config.toml
norm = "rmsnorm"
decay_shape = "sqrt"
steps = 13526
Each number is 128 + 32 x the weight over its row's rms, rounded and kept within 0 to 255. Layers, rows and columns count from 0. The size above them is the row's rms in percent of the matrix's.

# layer 12 MLP up, 640x160, rms 0.193, rows 404-418, columns 0-159
size [ 96 106 106  83 102 101  98  97 116 111  85 105 108  94  99]
[[152 103 101 109 155 127  87 106 161 142 166 126 209 129 174 116 151 138  93  70 133 116 196 138 119 109 131  91  54 131  95  95 170  88 122 107 127 109 120 123 135 196 105 106 133  76 127 107  93  68 137 120 109 162 126 178 149  77 147 148  88 129  91 130 112 111 149 101 136 100 141 137 123  77 159 174 130 145 112 117 173 183 115  91 131 156 115  56 120 123 132 145 119  55 213 127 195 162 135  92 105 115 121 102 105 128 111 122 146 137 130 173 119 101 136 169 131  13 132  90 139 164 142 124 156  89 152 158 129 146 171 160 158 145 122 107 139 157 114 145 124 146 117 176 172 194 207 129 111 118 127 145 173 125 120 148  68 147  98 141]
 [ 98 108 116 128 134 143 106  97 170 176  91 125 150 185 127 102 122 109  66 179 156 112 124 125 124 111 102 172 135 145 122 137 140 110 116  62  72 129 143 147 184  89 141 117  89 164 160 150 193  94 115 121 142 157 117  94 161 126 174 168 142 103 165 100 125 126 140 115 133  54 109 102 149  98 113 125 115 137 119 105  71 148 111  62 124  78 109 156 221 148 129  95 182 125 126  88 146 138 168 164  88 103 194 122 130 164 158 176 153 148 106 173 141 133  95  72 165 121 106 125 115 100 160 171  89 124 130 172  95 161 180 120 148  57 168 180 122 150 157 127 117 166 201 131 176 107 109 102 164 161 171 120 116 178 148 121 191 110 135 145]
 [ 69 144 179 172  94 122 140 101 126  89 165  98  67 145 131  81 150 149 145 132 170 116 127  96 153 130 147  99 156 148 125 183 127 128 144 178 118  47 123 202  96  93 171 129 168 119 119 141 140 110 176  97  96 147 127 123  91 109 150  89  99 175 170 153 123 125 137 158 143 162 106 100 133 160 100 125 121 179 149 129 107 159 163 124 107 124 139  68 111  92 152 103 135 147  95 148 186 142  59 103 137 116  86  71  83 150 163 167  93 170 101 140 134  98 115 178 156 133  94  92 134  69 160 165  90 171 140  77  90 156 179 124 220 134 103  99 134 135  84 137 148 154  92 132 146 147 141 156 135 137 101 100 103 182  68 142 109 190 136  88]
 [175 103 128 143 117 151 162  91 125 152 106 131 111 153 219 129 113 149 136 104 187 171 105 148  87  91 134 135 193 157 152  43 116 148  90 132 124 181 140 126 106 101  86 107 117 117 165 149 106 148 130  99  77 144  98 134 143 168 179  85 130 124  76  62 146 147 102 127 151 177 119 121 147  89 190 127 170 144 133 155 111 190 126  99 145 127 132 191 114  98 120  83 136  76 176 128 173  92 134 127 100 120 120 122 105 104  95  99 127 181 105  81 139 115  65 107 108 139 200 151 146  99 204 103 147  65 159 120  86 185  79 164 165 139 141 145 108 107 162 144 191  90 124 133 122 108 136 138 120 112 113 113 164 150 109 107  76 127 169 101]
 [117 155 150 207 161 103 118 144 179  82 164 115 124 125 175 161  90 138 148 118 128 108 106  87 132 133 175  97 190 130 189 140 177 140  86 110 125 152  89 164 175 121 183 173 148 117 105 164 158 167  75 205 118 138 106 143 187 148  85  91 103  54 172 148 160 115  95 111 123 109 133 119 128 128 110 167 112 135 110 131 119  80 109  98 118 137  90 173 110 154 167 104 128 125 154 152 112  93 149  64 112 161 162 118 195 113  89 160 101 179  59 121  44  73 109 120 142 137 143 101 117 109 115 143  72 186 167 149 150  67 110  95 131 106 126  96 111 148 115 120 142 139 128 137 156 131  87 119 130 102 176  74 125 152 146 128 119  85 115 168]
 [163 160 104 179 115 153 103 121 174 104 222 116 153  76 163 158 149  85 130 153  70 124 115 151  80  81 148 124 178 108 131 119 168  94 113  61 137 152 148 104 161 189 116 132 125 186 130 115  80 111 101 150 151 116  90 112 150 128 144 136 119 142 103 111 159 109 193 133 102 118 145 119 121 127 146 142 152 108 135  98  89 126 123 159 139 139 117 126  95 131 104 136 114 149 138  78 186 136 125 105  92 178  90  77 126  68  96  59 153  91 127 113 164 128 176 160 154 107 141 211 161  52 168 131 154 112  96  89  80 124 101 151  88 150 105 147 144 132 189 129 142 182  73 119 103 209 132 148 175  83 129 142 140 106 114 162 112  81 132 104]
 [142 155 142 161 144 124 101 167 218 114  80 136 132 160 185  91 171 142 128 125 115 141 136 123 174 221  94  97 175 118 200 127 161 129 166 114 152 128 149 156 111  98 117 110  80 141 113 124  92 144 133 115 136  86 181 122  99 113 121 149 118  84 128  88 114  95 150 233 161 174 142 172 146 145 115 122  89  78 179 123  82  45 119 148 121 148 125 111 127 143 101 110 151 126 136 145 134 124 124 185 219 151 142 152 133 131 135 143 141 135  74  77  80 168 163 130 122 157  94 116 160 137 137 123 153 149 129 113 131 163 160 137 143  67 115 141  76 193 109 138 146  97 145 125 153 206 106 106 126  93 123  99  99 199 134 129 127 134 167 122]
 [112 147  96 166 108 119  73 187 123  89 100  92 155 131 178  77 132 107 103 144 146  94 132 128  92  15 135  80 139 105 158 119 118  78 113 133 108 160 106 141 125 122 165 152  72 146 150 188 114  95 108 119 136 189 150 158 194  98 123 156  93 151 103 124 124  92  51 157 151 101 139 122 131  99 139 150  99 148 124 119 102 138  98 151  74 191  65  87  76 119 120  75  94 144 103 117 131 113 107 124 143  74 144 188 132  74 173 151 161 112 115 109 185 152 131 149 137 118 129 135  83  94 152 135 146 128 165  59  45 143 142 119 136 128 178 146 135 103 119 180 113 126 114  74 135 130 128 108 170 151 128  97 151 132 167  88  78 145 159 101]
 [132 103 199 145 125 129 207 148 144 140 105 176 134 105 113 187 218 130 166 131  78 104 131 127 157 124 112 133 133 123  79 163 140 107 118 101  45 151  93 130 171 129 115 153 107 107 114 146  96 131 158 133 139 131 160 112 137 188 178 138 200 164  80  73 146 134 129 137 147 145 182 154 208 119 106  84  86 181 154 145  90 185  87 116 149 160 100 105  95  69 167 138 146 159  90 118 106 162 111 122 116  92 154 137 122  92 134 155 149 120 125 157  78 198 173  86 186 168 122  96 131 137 156 129  97  82 157  97 131 120 118 122 154 111 155 171 152 135 137 105 124 132 158 137  81 175 179 147 128 141 125 143 145  63 118 158 152 156 149  89]
 [145  63  86 136  75 107 146 124 182  77 135 160 160 132  87 124 139 131 134  74 111 177  69 173 132 172 140 127 106  63 144 149 133 120 107 104 139 143 129 104 130 139 130  86 124 144  78 149 129 173 136 152  84 140 174 136 115  72 132 143 147 162 142  63 110 145 106  97 168 126  96 111  96  55 167  94 167 106 174 105 130 140  96 197 114 160 112 152 130  82 106 157 124 122  68 159 142 145 220 149 107  84 115 125  97 140 130  96  86 127 173 127 140 171 137 162 168 141 123 108 157  92 108 104  97 153  91 152 123  80 184 112  85  96 126 110 148 193 103  81  70 111  48 131 118 118 172 109 107  96 102  89 148 181 161 121 142 142 120 126]
 [ 88  89  97  95  86  43 176 175 129 105 124 143  93  84  42 195 132 130  86 126 138 170 113 113 133 143 133  68 126  68 146 108  91 107 152 105 162 157 137 134  88 121 147 146 119 178  78 155 137 143 163 102 148 137  96 103  93 121 130  91 103 181 147 153 169  94 134 127  66 126 117 166 156 123 119 155 170 140  94  48 157 127 123  48 138 151 156 126 110 107 140 134 106 168  92 115 116 177 141 107 153 135 165 105  94 126 164 148 180 173 170  83 119 104 129 108 143 134 175  87 125 152 133 147 132  79 107 149 174 133  81  87 102 155 133 134 173  99  97 178 123 110 105 100 125  74  97 116 132 118 110 153 110 109 210 115 122  61 100 128]
 [160  89 138 137  98 102 176 123 139 119 153 117 124  87  95  53 153  83 140  65 175 147 127 100 109 110 115 109 154 127 125 126 143 139 114 129 180 109 160 138  76 133 130 132 152 170 136 147 111 120 159  92 101 127 149 104 118  96 144 154  81 166 101 141 189  79 112 145 126  98 107  97 146 150 140 136 162 113 167 142 172 102 142  88  98 144  96 159  98 137 128 136 129 128  92 101  62 225 125 128 126 147 122 190 105  85 158 168  96 103 142 124 111 190 159 159 119 165 125 150 116 112 143 106 158 185 117 172 121  72 132 146 150 173 122 148  50 127 152 138 147 128 161 121 155 107 107 116 159  36 165 170  58 102 136  85 139 232  71 144]
 [ 89 152  83 190 121 136 134 137  96 142 123 134 103 156 131 133  96 124 130 127 126  92 142  81 138  78 119  89 159 149 144 174 156 118 125 155 121  99 113 125  94 141 153 127 182 109 112 199 173 157 154 124 182 134 137  98 131 162 145 214 158 142 151  97 137 129  94 184 150 127 124 135 103 123 132 147 116 144 140  92 176 154 136 180 171  61 153  40 101  74 127 187 135 171 135 104 196 171 103 127 158 179 143 183 111 113 205 116 186 131  86 153 145 133 127 105 176 172 133  85  75 141 106 130 114 113 146  77 176  42 181 100 139  97 146 136 139 182 175  86 142 125 167 154 105 112 136 146 144 184 121 132 136 128 131 117 133 158 121 140]
 [136 106 120 128  97  68  98  95 126 154 118  94  82 127 113  68  92 142  99 163  94  80 127 127 163 168 186  85  55 178 145 117 104 138 112 121  72  89  83 141 143  80 128 107  88 179 127 138 139 132 126 155 110  89 195 138 138 163 161  81  74 154 184 111 153  69 106 157 149 142  96 178 103 121 133 198 140 140 139 138 122 202 179 108 129  87 171 160 152  89 117 146 122  67 134 141 141 171 153 129 172 152 174 101 187 141 154 125 123 103  56 110 152 125 132 114 131 192 165 148 105 109  85 116 171 135 171 118 147 137 137 131  84 114 154  90 156 138 145 139  97  77 183 120 166 141 133 125 110 107 138 114 167 180 116 122 171  87 102 132]
 [133  98 142 137 113 146 159 110 151 100 133 149 113 123 126 108 115 139 148 121 126 148 174 108 117 144  38 109  99 117 139  65 116 125 106 107 163 113 125 111 140 109 168 140  98 100 126 110 137 153  74 108 104  99 115 142  83 119 195 145 126 119 172  94 134 163 123 154 124  76  65 107  37 134 172 127 130 111 100  85 161 116 118 187  89 113 148  92 126  98 190 165 131 130 120  64  80 203 109 213  98  87  99 115 175 125 164 131 140 184 101 183 104 151 209  81 190 111  93 126 155 153 100 108  93  99 186 155  82 163 115  65 123  78 106  94 152 121 178 109 137 133 133 142 138 140 140 103 134 149  97 136 181 157 129 142 114  99 145 129]]
# layer 12 MLP down (transposed), 640x160, rms 0.183, rows 404-417, columns 0-159
size [101 109 108  93 100 104 103  93 116  93 119 103 103  90]
[[119 141 171 143  86  42 156 156 186 161 125 130 115  73 126 195  86 144 137 149  69 145 159 152 111  92  95 119  76 140 174 103 102 120  62 138 128 154 141 149 121  68 167 124 134 160  58 168 163 158 119 118 160 147 143 124 129 173 154 107 181  93 153  95 138 141 193 141 111 102 132 128 119  91 159 101 112 106 140 141 117  90 138 157 138 131 134  48 133 130 114  72 145 130  61  92 119 100 126 178 130  75 122 126 171 138 181 114 153  98 100 135 136 111 127 111  95 163 138 119 100  97  80 117 115 128 101 126  92 134 153 119  92 147 156 138 148  88 186  49  99  93 176 128  90 101  65 127 152 194 110 184 136 134 143  69 159 147 116 109]
 [151 140 128 174 136 135 120  85 102 121 121  82 154 141  96 119 142 118 106 144  58 155 186 109 102  64 122 195 137 137 116 102 180  70 144 121  63 117 177  94 123 113 117  91 163 156 132 115 149 152 171 142 100 100  88 122 162 140 126 155  94 136 162 117  91 177 105 215 147 170  92  96 144  76 115 139 148 179  96 116 120 125 167  92 125  84 159 119  87 182  50 138 150 175 184  85 115 180 147 171 153 122 117 129 137 114  92 104 147  95 159 166  70 127 146 139 107  98  89 125  96 106 175 115 137 152 101 159 100  88 142 113 154 127 120 149  97  99 123  78  56 103 138 121 144  84 178 137 140 148  67 147 184 121 114  88 117 142 102  83]
 [ 90 164 134 141 178 175 108 151 125  95 106 159  97  88 202 148 119 132 165 129  91 181 108 159 174 163  58 125  98 120 183 118 114 137 121 148  93 191 142  54 134 151 162  88  93 100  85 157 127 146 165 126 163  83 157 125 140 127 105  90 149 122  88 136 119 133 169 133 182 122 173  85 143 148 123 153 110 143 107  84 138 174 179 110 162  99 119  75 162 129 160 149 151 122  76 107 150 145 102  84  91  81 162 137 100 113 104 148 173 111 130 176 122  94 138 164 153  91  90 173 177 169 126  70  92 130 130 123 101 107 120  77  94 125 128 147 161 133  85  80  86 141  90 166 177 168 156  73 119 132 118 179  80 108 137 119 112 126 167  72]
 [143 147 160 105 123 134 127 170 124  52  76 141 173 119 113 184 130 124 183 154 119  83 146 141 114 157 160 152  97  89  89 143  63 119 161 104 120  84 158 124 141 156 173 168 116  86  39 134 120 150 130  88 127 172 152 171  92 102  97  69 144 151 160 195 110  88 134 161 112 129  81 164 129 148 108 136 125 141 114 122 120 117 104 159  36  96 146 147  77  99 144 160 146 147 137  88  71 154  75 136 133  83 148 139 154 127 129 135 112  90  71 175 111 131 100 164 108  72 124 109 101  94 104 129 116 194 113  61 123 102 153 145  91 145  99 124 139 157 127  95  88  76 127  74 127 132 118  82 124  93  98 167  59 133 124 137 156 122  83 114]
 [ 88 140 138 144 131 112 177 179  75 131 191  94  93  68 125 111 101 113  76 161  76 141 108 131 116 200 132  93 107 107  98  84 112 146 154  80 136 121 125 135 157 147 152 120 127  91 137 181  85 101 109 106 131 104 138 153 152 160 161  95 132 170 179 156  83 145 173 121 117 142 124 107 132 164 166 110 191 118  94 105  89 127 143  78 131 109 167 197 134 104 106 119 121 159 142 126 149 159 132  97  99 121 163  88  95 169 138 173 141 134 132 146  90 131 160  80  66 152 105  91 154 138 107 120  91 117  98 166 158  78   1 131 104 121 161 170 130 133 156 108  37 159 139 116  86  81 135 132 104 145 151  97 190 102 113  89 110 108 135 129]
 [126  73  97 122 117 136 160 166 155  97  80 129  92 202 107 113 178 187 121 140 189 168 100  69 201 146 145 114  81 124 113 166 141 173 119 144 113  94 122 142 124  86 118 158 114 158 132 137  92 113 179  60 163 163 139 134  88 122 124 186 106 151 162 139  70  91  50 113 127 140 104 185 167 123 111 117 140 130 137 109 147 153 136 158 163 170  77  99 144 126  97 144 123  97 134 126  69 200 142 117 141  85 163 151 138 157 148 128 111 150 173 133 141 107 124  73 144 153 114  87 112 171  55 121  90  97  86 110 119 120 125 138 141 144 114  82 111 153 138 116 124  67 157  84 173  92  83  74 103 132 117 115 130 167 128 109 138 198 142 178]
 [116 136 174 176 135 108 103 112 121 136 108  97 163 203 208 123 155 135 100 128 138 111 124 174 118 141 207 119 110 129 143 148 110 124  91  77 151 112 141  99  69 160 167 111 100 144  65 162 102 147 158 152 167 130  80 149 185 155 148  91 104 107 112 112 115 184  95 184  93 148 110 130 141  93 129 101 160 148 159  65  81 100 128 179 202 147 119 209 113 129 146 135  94  92 142 120 116 131  91 191  88 185 143 196  71  98 117 156 169 156 154 108 139  94 113 132 126 149  99  94 127  89  75  82 137  97  86 123 117 114  91 117 180 150 112  72 134 147 162 138 114 112 121 145 119 143 176 108 162 152 119 110 122 121 165 175 113 117  82 142]
 [101 155 161  53  49 162  99  98 132 139 120 143 115  92 152 138 141 184 117 175  79 138 112 131 161 156  98 150  95  98 103 133 173 133 161 142 166 106 111 128 169 192 154 111 124 162 118 117 117 145 161 153 123 152 151 111 116 144 121 140 116  73 124 137 140 104 149 116  81 156 149  29 137 107 167 144 114 126 139 221 118 113 147 116 121 153 163 147 137 117 135 102 139 120  63 164 119 205 173  96 115 136 153 175 155 155 102 134 153 150 193 118  75 105 175  94 180 112 117 127 138 146 100  69 112  86 173 103 201 138 124 151 130  99 115 119 123  99 122 166  89  99 113 130  89 151 117 106 143  71 129 135  73  79 197 145 121 132 121 198]
 [ 68 124 173 197 101 137 166 101  80 105 165  97 102 130 152 138 130  68 124 128 139 145 164 125 106 130 160  77 137 125 145 109 152 158  75  70 141 144 150 105 103 115 126 138 152 135 150 127 112 163 159 169 162 116  74  99 185 161 146 163 110 123 103 179 182  77 173 137 150 123 151 148 153 179  65 102  31 135 148 147 153 107 145 143 112 110 144  91 135 120 131 145 123 117  84 124 214 171 129 185 181 150  62 137  95 135 176 120 102 102 187 125 106 136 107 140 142 120 106 108 107  79 121  96 113  74  93 164 163  87 179 105 160 100 153  70 146  91 143 118  95  72 144 147 122 146 186 111 174 125 147 130  97 152 124  83 140 127 162 116]
 [149  91  91  87 121 134 164 151 157 184 152 158 110 113 149 141 158 152 143 144 129 108 113 116 122 111 130 125  92 129 147 108 104 151 150 118 106  79 124 112 160 128 221  47 161 110 139 113 197 139 169  84  92 131 148  95 115  73  63  83  82 106 151 130 110 186 124 131 109 116 156 121  75  81 160 147 138 129 121 104 170 116 147 130 158 135 165 211 122 141 100 159 113 110 135 125 125 149 120  98 145  97  91 155  98 113 136 102 107 199 117 120 118 161 163  93 133  89 147 155 152  85 189 115 100 170 157 117 140  91  84 159 106 139 163 130 117 182 136 112 112 146  57 114 159  34  35 155 127 111 155 115 100  88 185 167 162 120 124 134]
 [177 167 131 155  89 158 144 130 155 139 115  97 142 117 184 103 137 127 176 146  68  90  89 187 118 168  78 200 121 152 106 164 158 179 134 170 136  68 154 156 176 102 124 113 119 103 180  77 133 118  90 145 134 149 174 170 118 167  87 158 129  99 104 105 108 154 156 113 193 103 134 114 135 153 110 138 128 127 146 180 140 180 144 201 131 148 110 170 184  81 129 124 161  91 165 132 139  63  93 120 148 121  92 135 156 162  91 102 101 101 113 179 104 136 113 183 106 156  56 173 141  95 155 124 138 178 125 103 144 121 177 177 135 109 122 131  98 132 139 101 149 116 158 153 128 206 172 177 149 169 103 118 147 160  76 120 144 165 104 130]
 [109  88  49 100 112 106 135  95 165 129 114 121 106 124 134 110 151 152  70 156 117 139 145 207 118 181 139 195 131 141 139 106 193  67  76 116  69 156 146 147  95 140 106 124 136  68 182 182 112 168 158 128 166 188 108 154  86  94 133 141 113 133 205 162 152  92 144  61  92 114 112 146 159  78 109  98 101 150 115 168 148  74 129 202 150 145 162 144  94 163 170 136 154  77 123 109 133 142 169 138  86 120  77 110 114 148 106 132 162 111 103  88 119  88 154 130 126  80 156 164 168  85 130 119 110 126  84 113 141  96 137 144 124 110  87 134 149 142 159 136 158 136  82 128 178 106 129 112 141 142 129 135 116 171  40 161 144 128  98 108]
 [199 143  88 144 163 161 174 168 140 119 124  67 125 200 139 121 136  80 151 158 102  81 122 109  97 136  69 125  93 140 153 168 111 116 115 162 160 116 170 134 163 151 122 128 130 124 105 148 162 126 160 130 123  84 117 175 113  75 170 145 156 102 124 158 146 166 122 136 152  90 109 133  97 151 203 108 183 150  97  57 138 128 109 185 140 138 148 108 106  86 140 144 163  71 158  95 115  84 105 153 133 123 158 159 132  75 158 149 149 136  72 119 185 138  94 125 107 112 183  67 111 109 143 219 109 176 127 145 153 150 157  85  96 185 165 193 154 128 125 171 199 127 141  88 112  72 109 156  97 141 100 109 141 123 111 170 121 107 124 133]
 [129 100 150 122  99 169 167 132 127 130 222 154 201 199  89 166 151 156 141  84 160 159 137 121 142 135 108 144 130 127 153 154 130 162  70 171 147 172 112  92 151 137 137 118 134 189 116 151 117 145 172 108  96  90 108 101 170 130 133 111 136 128 166 159 188 136 147  76 129  82  94 105 112  73 165 108 173 123 127 150 170 144  60 114 147 101 155 104 167 160 136 122 120 111 134  74  99  63 126  94 111 158  83 167 155 173 177 105 111  97 126 111 110 160 191 128 142 152 115 110 109 172 102 113 127  85 147 109  47 119 188 131 115 108 142 137 185 165 157  93 108  69 117  55 135 101 138 171 135 123 136 182  94 132 125 117  86 135 151 163]]
# layer 12 MLP gate, 640x160, rms 0.176, rows 405-418, columns 0-159
size [113 101  84 102 107 101  98 115 108 126 104 110  98  94]
[[145 113 140 139 121 136  89 106 154  95 152  89 148 124 147 135 120 125  89 129  77 120 115 164  82 194 149 185 144 172 129 149 111  19 131 143 151 127 149 141 109 157 109 119 163 155 134 142 141 138 119  98 143 108  81 101 175  96 121 152 173 139 141  89 112 121 115 190 162 118 117 120  77  76 120  80 143  97  79 132 115 144 180  61 108 106 117 101 164 199 118 122 209 182 167 102 140 160 156 134 145  90 148 134 151 155  56 102 122  74 107 200 122 171 111 123  99  44  80  96 161 120 134  88 123  87  88 178 116 109 113 129 100 136 140 179  97 115 117 117  72 119 116 172 135  90  99  94 146 146 131 115 168 157 119 132 172 127 116  87]
 [184 118  70 126 121 138 117 137 147 149 116 124 128 148 137 156 155 166  85  79  68 132 153  76 156  90 121 150 117  99 131 110 117 123  93 105 136 144 135  80 173 170  98 127 131 204 140 110 103 134 106 117 152 103 123 128 191 151  43 146 151 134 157 161 177 187 136 116 120  83 124 102 105 157 135 120 159 138 115 166  75 124 129  71 163 157  66 175 155  86 130 200 106 106 157 136 128 112 168 120 125 163 116 191 122  88  35 109 187  97 186 139 102 169 190 104 115 140 136 118 103  92 141 162 176  84  87 156 149 111  56 114 117  99 147 139 119 125 139 127  78 107 109 136 165 103 109  99 165 143 148 174  94  95 126 118 178  99 103 112]
 [121 125 188 111 125 130 106  84  98 152 147 126 152 134 115 155  96  79 122 174 118 159  84 116 148 121 178 114  98 105  77 168 135 122 200 146 184  94 102 155  87 145 153 134 138  80 160 151 166 150  94 133 117  71 124  78 114 163 112 135 126 102 108 149  78 116 103 169 101 120 120 147 155 146 135 134 111 129 126 118 120  58 138 100 131  97 102 186 151  93 107 204 128 121 105 158  74 177 101 166 130 117  66 121 111 127 200 124 112 102 121 106 144 134 127  66 193 102  77 108 176 149  96 154  98 204 104 122 112 113 179 145 123 136 185 128  49 154 153 135  64 168 123 118  97 140 117 109  94 111 131 109  90 100 174 103 119 198 158  87]
 [162 172 124 176  99 141 136 147 106 129 159 120 107 121 125 125 154  81 148 118 103 117 109  51 136 102  75 147  95 137  87 163  62  59 131 151 125 154 202 113  88 156 110 129 159 127 133 131 202 153 107 136 110 114  81 105  41 156 128 123 118  81  67 120 128 152 174  79 134 147 140  96 134  94 100 103 112 172 117 131 175 125 155  77 141  89 136 135 165 119 118 125 129 129 163 118 116 101 131 163 195 140 101 227 103 111 120  87 129 102  72 148  73 141  92 173  92  86 121 185 122 146  82 139 138 100 149 125 204 174 119 159 150 145 109 114 126 162 129 110 123 137  71  66 159 118 127 113 121  70  85 151  91 153 126 147 149 159 116 112]
 [146  99 106 126 112 147 130  82 110 136 150 111 111 196 118  94 177 207  86 113 170 113 128 114 194 146 145 111  58 112 106 163 111 131 113 161  87 100 143 141 115 105 141 149 130 109 127 111 130 121 150  68 172 168 151 161 112 103 135 132 159 128 170 128  67  81  72 142 129 177 110 184 200  83 117 169 106 162 104 140 104 157 172 140 152 149 125  78 144 138 146 160 164 122 132 170  82 198 129 151 148 107 153 154 161 165  92 117 131 140 152 152 153 155 144 108 142 143 133 102 110 202 118 171 100  90 112 119 104  96 128 120  82  94 102 105 124 166  96 100 158  61 151  65 164  78  91  66 125 183 153 128 140 182 148 113 139 192  92 141]
 [ 89 110  82  74 145 114 101 118 121 115 174 147 125 137  64  89 126 200 132  68 124  94 171  82 161 150 129 117 137 122 177  92 117 133 166 147 141 141 148 143  60 140 110 110 130  98 104 147 182 107 115 120 162 128 120 144 164  99 130 141  79 124 167 107 174  62 164 172 147 135 135 105 186 129 178  92 125 108 129 107  71  87  83 102 132 122  99  74  77 196 172 168  87 134 138 128 114  89 121 121 136 113 162 142  94 100 149 122 135 102 106  85 170 121 173 115  91 114 187 131 146 192 100 137  81 106  73 172 179 156 148 168  75 101 129 172 100  94 146 138 121 125 128 101 176 134  93 145 133 107 154 118 116  95 214 177 115  93 138 107]
 [134 100 196 135 117 132 126 176 164 144  68 106 132  35 120 130  88 172 112 126  85 124 158 113 154 164 108  61  97 157  80 102 143 136 151 129 164 225 154 117 199 191 123  79 113 139 118 120 170 130 133 120 133 165 142 150 160 133 123 155 151 128 194 146  87 117  75 124 152 161 140  86 137  88 119 127 101 164 145 145  80  70 187  94 140 131 141 119  94 122 124  71 106 123 132 154 198 131 153 117 199 115 131 143  64 156 129  87 195 151 130 105 152  99 167 172 114  61 135 142 157 135  80  82 117 155 157 165 125 119 150 119 135 157 120 112 137 122 121 144 164 101 132 126 113  93  87 153 170 133 132 125  81  85 119 106 129  80 154 143]
 [153  87 119 114 150 181 105 108 133 166 117 144  85 116 147 153 180 166  97 121 122 162 210 128 146 149 167 117  80 157 139 129 150 147 130  62  91 112 144 121 152 107  57 145 144 122 133 120  66 148 152 133 121 107 185 140 150 146 115 136 172 136 116  68 194 136 121 148 166 131 122 219 150 113 147 113  98 116 169 119 102 116 110  82 108 127  98  47  86 100 173 162 141 112 121  95 137  50 119 121  88 167 130 125 106  96 132 132 137 102 171 145  86 197 126 114 139 122 148 156 190 164 179  97  99 133 123 172 131 117 131 157 142 129 211 196 114 132 150 139  67 104 140 154 109  96  97 116  90  92 141 143  96  98 104 158 162 178 133  75]
 [ 82 162 154 134 164 138  89 132 124 146 135 113 130 103 189 110 146 118  91 163 164  86 172  95 164 150 123 149 131 138  94  90  97 117 137 152 134 183 135 105  85 136  55 134  97 183 148 157 107 137  88 110 165 114 115 130 152 162 149 152 111  86 138 150 165  91 174 113 114 149 103 144 162 182  54 179 104 148 113 125 131 107 170 110 160 117 112  88 146 190 174 108 122 134 128  95 137 143  83 115 121 155 196 171 174  87 125 200 174  73  71 134 129 128 123 151 162 155 163 122 132 170  86 118 172 122 134 173 123 136  78 132 147 115 126  73 114  91 143 184 167 154 185  91  81 208 128 119 130 154  73 176 117 157  74 159 143 149 135 141]
 [ 81  61 112 129 181  86 127 133 113 155 166 140  98 118  78 140 124 121  83 113 161 155 144 107  92 107 167  42 150  93 132 127  88  69 128  86 108 199  98 120  67 131 141 132 111 175 112 186 124 153 138 109 111 131 112  93 109  90 181  99  93 176 122 157 121 107  91 139  72 161 132 163 132  88 129 120 105 145 104  80 115  96  84  82 133 129 162 102  85 152 147 128  78 165 100  99 122 168 142 123 132 129 163 115  71  75 158 169 126 133 166  51 127  76 135 127 129 127 198  97 125 176 102 133 118  87 155 141 126 173  72 116 100 175 132 147 164 122 115 148 131 133 118 120 111 105  84  78 114 120 144 167 108  54 200 117 133  87 131 136]
 [160 101 189 176 134 125 110 172 150 164 136 123 121  82 153 148 106 195  89 172  49 146 103 147 101 132 132  88 124 157  84 108  45 168 113 115 204 133 115 136 137 190 145 161 126 144 125  83 130 210 158 131 167 119 128 135 157  87 141 137 131 122 109 150 151 194 135 161 153  82 123 165 125 152 115 137 111 116  70 181 153  95 137  65 148 125 169 112 126 118 134 145 201 148 119 135 140 128  97 137 126 144 153  72 145 107 130 106 131 169  69 122 117 125 131 165 160 103 142  86 167  95 119 137 101 148 121 113 167 178 142 122 148 134  86 110 172 200 135 130 184 155 148  74  60 147 129  93  96  82 170 154 123  77 107  85 119 101 130 113]
 [121 125 153 129 140  97 109 109 124 138 149 135 120 145 195 127  98 145 143 161 136 207 105 121 165 166 109 118 159  80 143 110 118 160 153 118  87 131 159 128 136 121 114 157  88 196 107 133 151  90 150 132  79 163 112 151 127 151 112  45 111 152 114 139 123 126 160 102 152 106  83 129 197 146  86 156 178  99 121 165  86  88  97  95 106 142  88 144 151 129 128  92  90 121  98 162 145 116 148 157 102  66 115  93 169 155 121 127 112 107 155 153  78  97 166 164 131 130  92 127 156 137 201  53 126  98 102 117  86 185  69 170 160 144 112 139 171  84  57 167  94 102  74 106 136 108 155  62 156 106  89 142 141  66  89 148 136  55 150 123]
 [151 133  87 114  73 132 147 120 124 109 143  81 123  92  97 172  98 195 160 105  94 142 109 165 132 119 156 185 133 113  94 147 174 112 200 132 140 192 121 116 155 171 134 153 156 138 128 139  75 125 150 133 122  78 175 126  78  88 170 108 127 168  90 151 168 105 114  80  95 123  66 148 107 140 159 143 156 147  99 173 105 144 193 120 130 144 138 138 114  84 135 129 161  88 103 157 153 130 135  96  65 121 141 101 186 158 202  93 107 131 118 206 105 115 161 194 112 142 155 160 159 156  72 140 169 141 114 146 165 163 203 126  88  91 103 101 144 126 128 116 102 138 170 181 130 123  65  83 136 160 116 160 170 138 167 165 116 156 149 149]
 [104  80 173  77 111 159 110 154 213 114 147 136 139 160 125 162 215 142 152 154 146 100 139 142 109 120 116 162 136  79  83 162  89 163  96 113  75 163 141 148 157 128 152 103 129 150 103 140  95 124 146 129 154 122 112 161 116 115  32 123 128 124 135  89 111 138  85 124 129 188 133 145 167 168 103 124 191 175 128 143 157 105  98  79 132 140  96 145  80 112  69 119  63 106 138 102 150  89 114 112 156  63 168 172 140 161  86  88 101 136 131 131 114 107 103 155 116 145 115 138 148  72 121 125  93 109 180 111 120  66 134 192 156 144 197 118  86 103 105 140 149 111 182 142  92 112 138 100 143 175 111 118 136 123 109 151 134 178  88 211]]